Each number is 500 + 40 x the weight over the matrix's rms, rounded and kept within 0 to 999. Layers, rows and columns count from 0. Numbers have three digits each.

# layer 7 MLP down (transposed), 1536x384, rms 0.267, rows 1500-1535, columns 192-287
498496511549535562519555505487465578515474524549455514506537447449460510462484511489488522547473473443415440424566481526559513498479559595444532562520489485486486494455470491558534450513457519481513442520512495450520539541519517459462517539483474494508486488433503497524533543524551530534
515492501606544569445533456495517472478477472510484548553450543515523510511482496527503513450548502587532480479423502491523529538494533551554508485528514534517502487493461498551527528494481475502525517513491466439531532532494494534549495522568585529542553472529556513486429483403483542482
585528446555469489565456498511452544463474480531510570475522448536503506602390447479478485502601545519523430477544538509501548460535443473508481510493456434550486485479426480520497547578549480474535521429501485549491544573413544549536616521528509533515435458550452544470477477536483487490
527489435495494505451523488486533535505555526522498561531572481474492473569497499456424519590507484476526597529495454517529528435448561503532451536500457453531477509535508501471505468496476496479536524453506516541497457484516446459459482552506489486563544502547399466528530422554634459525
507458446468487544497486505562496479503476533513461475521595527481465517493530565494470494472533542558477427452519486496447548459493488518542480562466425463458533503501515500462487489516541451425504483537529434515492526506442687488495520531567517540546476458457495568445518510417457541533
514511501440492521497453585510408470519496494443508507498565459478463488541466527506492471522452461470481432546510470470373604453489458523447500413479470467523392448524576542513478508506496519469459542471496451501564565527582479476499508514405463459450496453428561451473450484535478523483
539500471484507467484520507469525544498526481510492503494521405513508532540506507476446442458500538541474524528509447538495506456528547419415453559502453520514555498526471586441488498537489437459439548460506553546502491500519490477541464455474505522490470528437539535514458510507505516451
522511574573525522539489508569467470470536523510528499458463471477516543475527557426529527493486487477464522498481456496511521485522528516527560500558524482510520470424564472542496480485468541565527570513506533503430481484434537478475503537520545506476511534450459547478497531514429467491
519530483546484585504490540474450542528503501448493481501478480488547502540420549533489522514495537498462491508463522534459500442560406495438466470491462420577489452544478434470579506558463587531604552438514581522505533547482520458483475508501491454504553565528518478470548516469553473439
429511532498510507518507562490501497473620525561487551484486480511590464450434486533502524568509449475493592520581443551493446519491494509539566500517480510469536464552546534521516453471498489517526500484612598502566523514472496519578473460474558538463504528523519513489476456504475460509
601554550456479473546444451577574462568505501489455553545564449524492561477585419499559452538570455448503492490543516489509445514476570544534524437572531535548465488464514565565455496462449471532399514445554503477439487450504500530562457628482519570497506567557489426575465519511524431434
478467500520551480557604540436537455566509458462480552485555549537492515551511508501500617561449492511550488411476530493449512511520481396506521469509518465423463459540451505551482508508490538537425531556487643455533492539550467460458501533395539447487451578525441524486618486574448509522
491501474362549506493462432513522451537493519538561437491496495446429492482478439540524480506486430539564519482498504568510466498544466568529486523512475486496537486504522450448561453529422525522548439502499508537364561508489518449531476493430519526564515477544499446432531496513508516443
563413551501457507395470493520437455461527511480551546472587465511464510438575394459563458529514548507448528521540524530511433534500506502527513516520525551477459517533569482525588555501544535586492472454440501528518478566552551495512470495425454509465557493488501504485506464458497496467
462515534485470534531491408527499499530524463490468496462464453460591555524546563531468503520442445589525549442515495509524469552481438529445536512542509513459534487524534521602408488510504531469491460525554480434565506486536497456490464500557498543576563480406545399453472499507454540494
441518527470418478462461482503437493547477546512587526510424531480571555523476527491536483595570445386533548513478485468481462532433467495480457506480531448576534502439607447504494501541501537458470518522448462518491599435477455609488456532515581460497493491512472566580445521548507554497
434553566500538511515501538534497551495454524613427510477465519483484554519424523529440528543490504497513554541537491504484460506395506514502498549508492524561424470528516530526474479424469520536527571501575537575522487507572484527503474468495471478548454518485484472497507463521544518480
459591502546477446524486591503541421512485436567554466494466492540505572504515482537515507463539485476501440461475531465492402464557536592471538520549516557427492486484526440467581524507489525550527443538484434438473543480501533516453437549514531555466539486443553583413501469510445530448
455508527484522529545523401511542485555479507523513564517434562462522521487589531456542554514586545538504505521497557486481498542488507419488538512524554495574415536521525448481472547495524510512468521503492589518633524486503451503499535543483509503501493494547457452510457489500517515562
525527481536495439575541499525545531458508492456506476480499511524543546553446474457502471498481474560503433449543489482529549433537368498474507511404491499543527538522455565549477498520479520485496562510463522529467474504548456524510593479474474487501466472467501517459513475537524527424
485542518477512518451446511544514617580464500551531542504535467472484475500501511502456487481447495526487464496476425508428418477519465524466487613512645539508492537456545522473522620474517487549523491499511500553515530499509502529524425464536484504472493475531516438547491487489529503479
501513510548459520546475483435556580483493446532555515514416470567535501525529482516520473499416528535553521490514503588451490508442511585519460485529490509519545508519534431494499457496495545481535509473512516442531476492495489499545480432541473529518439513495525521470529498510431488493
457507543479597482508471538558501517493534469485489523525477522494510577477525518483509511517502515515489488379477527498503520468513508515481462465494528519564554469508498460495500488567432580500497445475516486512551521500524474522481458476489536500548536483470420493455418538547501488499
494469556481569449444446481468475468537491476517530493466487473471506462411549495409574506464510501462444480475485494478553534442509554465514493557503538525441560470465520515487526467455465496532565562497533524512507483473488470456526451525515505509533541486496477546493500491460514519555
472492489429479439545554545474491500539463533498518519447477419433527434475472477500466529520474563522470545483595498483546466505508515454501470503497516465495461506463562481523457486503513466458556537559495466523433449479478522498503532475501512518461414571506484577478426540519504456471
431474542485489600456520479519495532426528555538485426506481492506500454514451558555526512583567529577438480556533508539538445474489501529573491470489495529547542437496541441507601505534482450495525532463503523388460553535497455498407491492444520465433504531532500509505474541518494521533
471464479536485498474544594476581587485494478473524488459534489524506486474543502565536521481559468575449510511534637501523544535503524501485494510509470541422509478560502425562545447508471475510491540442498485481547472527524388538509502514580463535537490436482479534460558457522538575505
489582433590499522540513473466502542570520496492538495534532529497503487490501517477536494522609479470472472524568476421515511463453484491452438461537485491483518520478441492533456501506510548532453472537554518456529514572548498491586518494451535544436459450441525481491507461512538484561
522518495518441449508481507466480450475547495475516513482485461477474551455510536467513562448502492526553497574528527460406505554522519548535493549445558504554522455480535519506509465532492489482506544476496550511510534555495480552472451526487447551509459491478457535520545503514531475494
522475470513494468567449503520515528465574472551560549534457512555580493508527483483556455488408557571525475550477502499450460445507446505492472522484482516463526445489520493445461508496436580482563531535550512502610488513474484438551456494516498448524497541427550585515548480477538442488
489490460533521503552499512464502521471564489460482464535499535561482455481521488452471571501553431574543515490434519509552527514476529523501487508465438480529469483457526447490436437476532431457530558510472525580420468436501482505599476509503429539449482471489503512463473509527487484545
503512515493512553428551598484507536482461548486510507552508464516486565488507546543539415496476481508482495556489556493490478483448505540459459539472454506528510566506487492549408454472508533621476433447539500501475521458528486555438535525600445545471440568545549606432451480551519499503
547477472539574538485544420455526527441503508522515507491575491504499551580529485505522462492438520520412497480503573557514487461519424507478561490483521520491524573487498467497523422492430438395562455565581529542523446498465579489499511554556488458516457543488524505460505521509448486467
495512476548549445488538522512536589460507488480545567528519488511484432523510468498457506491552567546474547512458465550466486479465507500457475456434439495477520536489562513461455528499510507430522420459536435523530473525521474526489507456543519507437549498481526554474524500478539521472
460413496486531501479544453482438517541549522421558473479498552520453473445510445532477460482538495471513522523533492501538439494507420580531497520515579436480457508507490571496456492474526526498467478517520425535501494509524530525527514496414476532537453546490574425467428589491546600555
509573465568499542488519575506432495417512437544532513527495476496501496521467517534524471573561520531494493471484449536528506493471517513480445494471471512438511495476531520543421478467490524480445587551551496533473511519474481547473490520498491505495613492455506481522447468462509522445
# layer 7 MLP up, 1536x384, rms 0.203, rows 1501-1535, columns 192-287
488473471457538459503462504445520502512489534459439451446518504504556534471513501524483535493491513454537588499452533501523455476494441441421487525500502464509543526452566547528439565496490482534475502484452455473528530507503512491578483545440502523491492497479491536480462515498465434471
452492528471486509506464506450472509521507509535549480522463464543531495499459486523474529511559481521488533491510516548501396548510570486518526425523491498539571495541502489582486490452478440516497440532487479528551466516496497431469485499537540522419461461515427399457472529484548413476
483491570487508482504509435435488506503427440508542487484452533488511503497493509523544488393473548506477509556470564542416496537600433561517538510533522487522513557449523514505565559481522533576492443527572475481497534481511498502553483480543560495464524460452512525520465501539460525546
549507474420550487537461470522532515504526492459463513499492390421524557435492497504490492503546529582497483499402573485475495512485451452453508453458472484372460468513567446518518526525477458544446554440462408517540523532479432454487493447526500538413564476446427526504553509521426504557
546490492536415529502529501479528512461476445509424479521539486540515475502529479452581502488502475461549517503535525498521511469454442507377442532514505482504522596398463502578544499535540539527503499494562503575499538531493506532502463486503445463430507531557485452553427503514454497502
501505537453506500528455484509528497496432474493515496428499540459477565532521564522511582552517509510453431554465550491488474523464422485573518531557436526531491519494518485518516526476475533467552516546469458481491516467401476522445500445531457478560582484467489445524541519458571437509
515430509517477521476533501480591493528483492521478496545471482491506512592551454527471505518451532489524456512472572444543465525474463433523438468528490504555563526499472496461485529548478451521467438484591450532535484561496459464520461498497472491527453476545511523557531465525546468572
472476482508503456495442487492469555435504549515498480423533503439497476425495495438492505537531499483510589469516447488520491454474502526468523516513535505475565494528528568493475441489446491506467502518552489523561512478496482481485471463545511487485487324514551499528477479574491500530
559472486507432497529518453533504461538449495490494430528569463427434514535455461465563490492491606524474413490460549472519549543503447534526506489522559519504485553474494449414462554596505530522454493426422419479462476475497474471461546540517481472533488493519521493503550559443530508536
516440548497469446510543450427512441400553602490512520507591433500447453478538514481562468518536468524473502462528483552427494530455579453510505482465526508568523522510445522479556489576496405530464452549504475550563457496473495509481589522477587534450468503563491552516515426512464503453
543588481495401516477434527556526525412463466461439411520549474426508471554533466524482435516497443554434517570522474509464484549456474551450441566478500497531522529477521442483546511445504426542578467495526510542479428481516504605523466511553466433478476445538503538512440508472618522493
488499575557438507460501491483531496488485555510573430508545513477504512565489557548421508465453516559535471529575506436483462435491546468528473569572504467514500522521512472526566491507533519467518548499540524543535567548462455497435495525488479503541381537446452467503431533523536515579
527541523538487511538514420507519513505463565504494530469581523411526533557446528536502499531522454521515505472554487432517583459518451474467525485546501475476521526476397511494506473497538494470426508511511486527497453477516469510464460559546538487521451490451516511529485549512542450574
483491457516499520478475542491491556466532499452560501542490526508511568488456545517447540447543453460518532470517549513386600447542444532537519545556539462491466499571507449520546499475529550501507515490505535524549477441489495593471508502517453516573515495479453449522478484552496550481
522545516384497451502498464486450443531502480517516518505457450568510468491492497517476466374441482609508548460470459594496465472451486482497528561477389535428507550541443480490547477477536484475478503612494557524463464485494513552480496501485504474389529503462523548535425517493614524503
540449515550482502543549514494513473552543552408488512455487556498464531506511477525543562544519529554475495488537490504513476450575505534513485514515500535525543582487576500521512570487506507551487528463499477501483524506481528535523468482484497532483487516477589456529471560427503490462
529474524481506510535525540519501506549450453569491466525494480489592538476424512482510592543612497547484459519456489487486589534503500505452487528452552562451522461539554437538458546493529493524479530480463539483456443500573500432444506488486474578495574536449500515496504401437530548500
523485509541460471436536515529514518460513501462501413524550457521461490463501532474437465532421497474480529470506477505480506515518440582497514468471474523479523436549472517536559494457536468515563508543544488548410501533548566567555514541476497514484490440418424541537480520533478518535
516517473516488534477545518473489530506478555517494543518450533472487487464459585588509537527497508490439486483486464530467469527454585555515485496451570406506483406450456462462635430517529503487549526520548546491478506478457470521480469510511476532492533530598507427504529436534475475534
525549542498564510495475480565513462557480505476507493498457442480522451485454467415438361576469511533477495554584499495540540530453486508426475518465467502465533455444508507474527419499539509553472551535544490529481468512417444519475501468471580459526481507522427493504578482473471436448
533450493520584533505522468471388454473508512444504461509521562548446525486492480543466458557569567486463479516497541517541468512459466464468529447499493536510532527520511491543446507487453488534487528581470424629490485438443501446619466543480504516534487516489544487507519467550553454445
472482426550468515459479509452444507473463463519460480472473469488515491526453447483534470532495544555473485529508494435380484521451510440413517517497476540466526474441509524437498482507529494487565529483479534446495564480462540413553525550515525454430504509611489526491478471489547484498
515559392446513514529580466448509486502522487519511504509464471486514548477443525579519486525477503513513534541523517502465456532536465485492513516453453493544517533512505440559422541526560513518402400500470484497497541457555487513501556475467515515521510541477493457489477457476518549461
422506437453482551478467484508472493562524558491486504498491569461481447558476497467531428512507473517436472508464512543468490551526467592538440536581450483454517460532507452434596608495476539505508520468460473504499503483457441528477549453490449456515487498531486477520480424504506521530
532493449499478533460450537518499511507479458471479538437541440445500532482472490434428446428510499505426529480467508516449462529467452539507490495431515431516484563491560579445568396517504478446476427502501475567494504456558473478465521511488466550478579529477511507480508453485521542494
539543524470525477486524436461452443524480475537439513513507428426483513465524502547500510547395534464515492513427486517473477522466512492512553507465488419512475498459426550482447554476568518525501460517448518526450457466513568527495552477461500480491522435451505480579480564510465464482
512547477516458506479403477493536507539495472439554449559499482486567512518498471495453500440445494542486495535511604622538499506445505499537573460463539510473518527492538542492523532492517525530550470515551528482477468529480500521475453483503547531478474467545511466495481503500553553508
453504536549485551510545504540489514466490560512513489510517572530527497523470519537455459545551483496482560553481474479515464468537498427449452492491531526517497532450523475479490534494513566494508507546484528541513434491532557466460517471533470513494541544540478494423528572492511471523
473522488505499513488500552511488468504573499553497480559439514516545584495510472517552454502505473514532485482512489456419484502434481511487493525541555485523512455504457460480461491530500472485501627469474477567489558475433494497533498526474464480541534521448570531495522463514476502454
526522514404539546437463503511553449568475460506503494537451522483517529466548483497439533520442473481541533513487498522510483514356542502550517454506509510501513421505518547420502377534416481504486553436509516514506575465510535390508476437506521469542530482543479502635492458387533449458
489493546562554442487457512524526425471521564460504579574553481481535536537499438544477524624485497488472502474525505500513522557523445498531503519474547478593504486494498540534569465547459412492540491625538480520498478475475543541478444493513520490485512579504534471442509431433512520564
470459447490477467508505475482500477526497485458470473537487540487558561444458464486537543519514509522526561556560463531490501539475492440477481594434520561467490442385520522471490480497482485453521467578497518492544495549484504442579523489547475420552506495477456517531535553489472492490
512476519510471523459497502501530492580464512533463433523517505450533520458464516447505484490489511520462441534492496513580450539504502485521484567513519532579511562509542490484514502492554514488487500502429492502500494425515454511467504528487509539488534472511486434507497534510504500512
407483509514486518446561471502516567427484456484496550547519482539512500487479457547478580515479432546453507549465546481495475546543528469499511513513515501489494513444425506505518478512472461507556530523485542466514528467430541500499551415533500513463467508505485450537493496546506553489
562410579484483438475569470513606478532479537495468552513435603495454500514465502435541562489416510577486462536441494521415413514511457421508499456561558449469502421572515536500540478531522486516544379514484525504487519559571489482540428522532476430484457461461534547464585515526483457485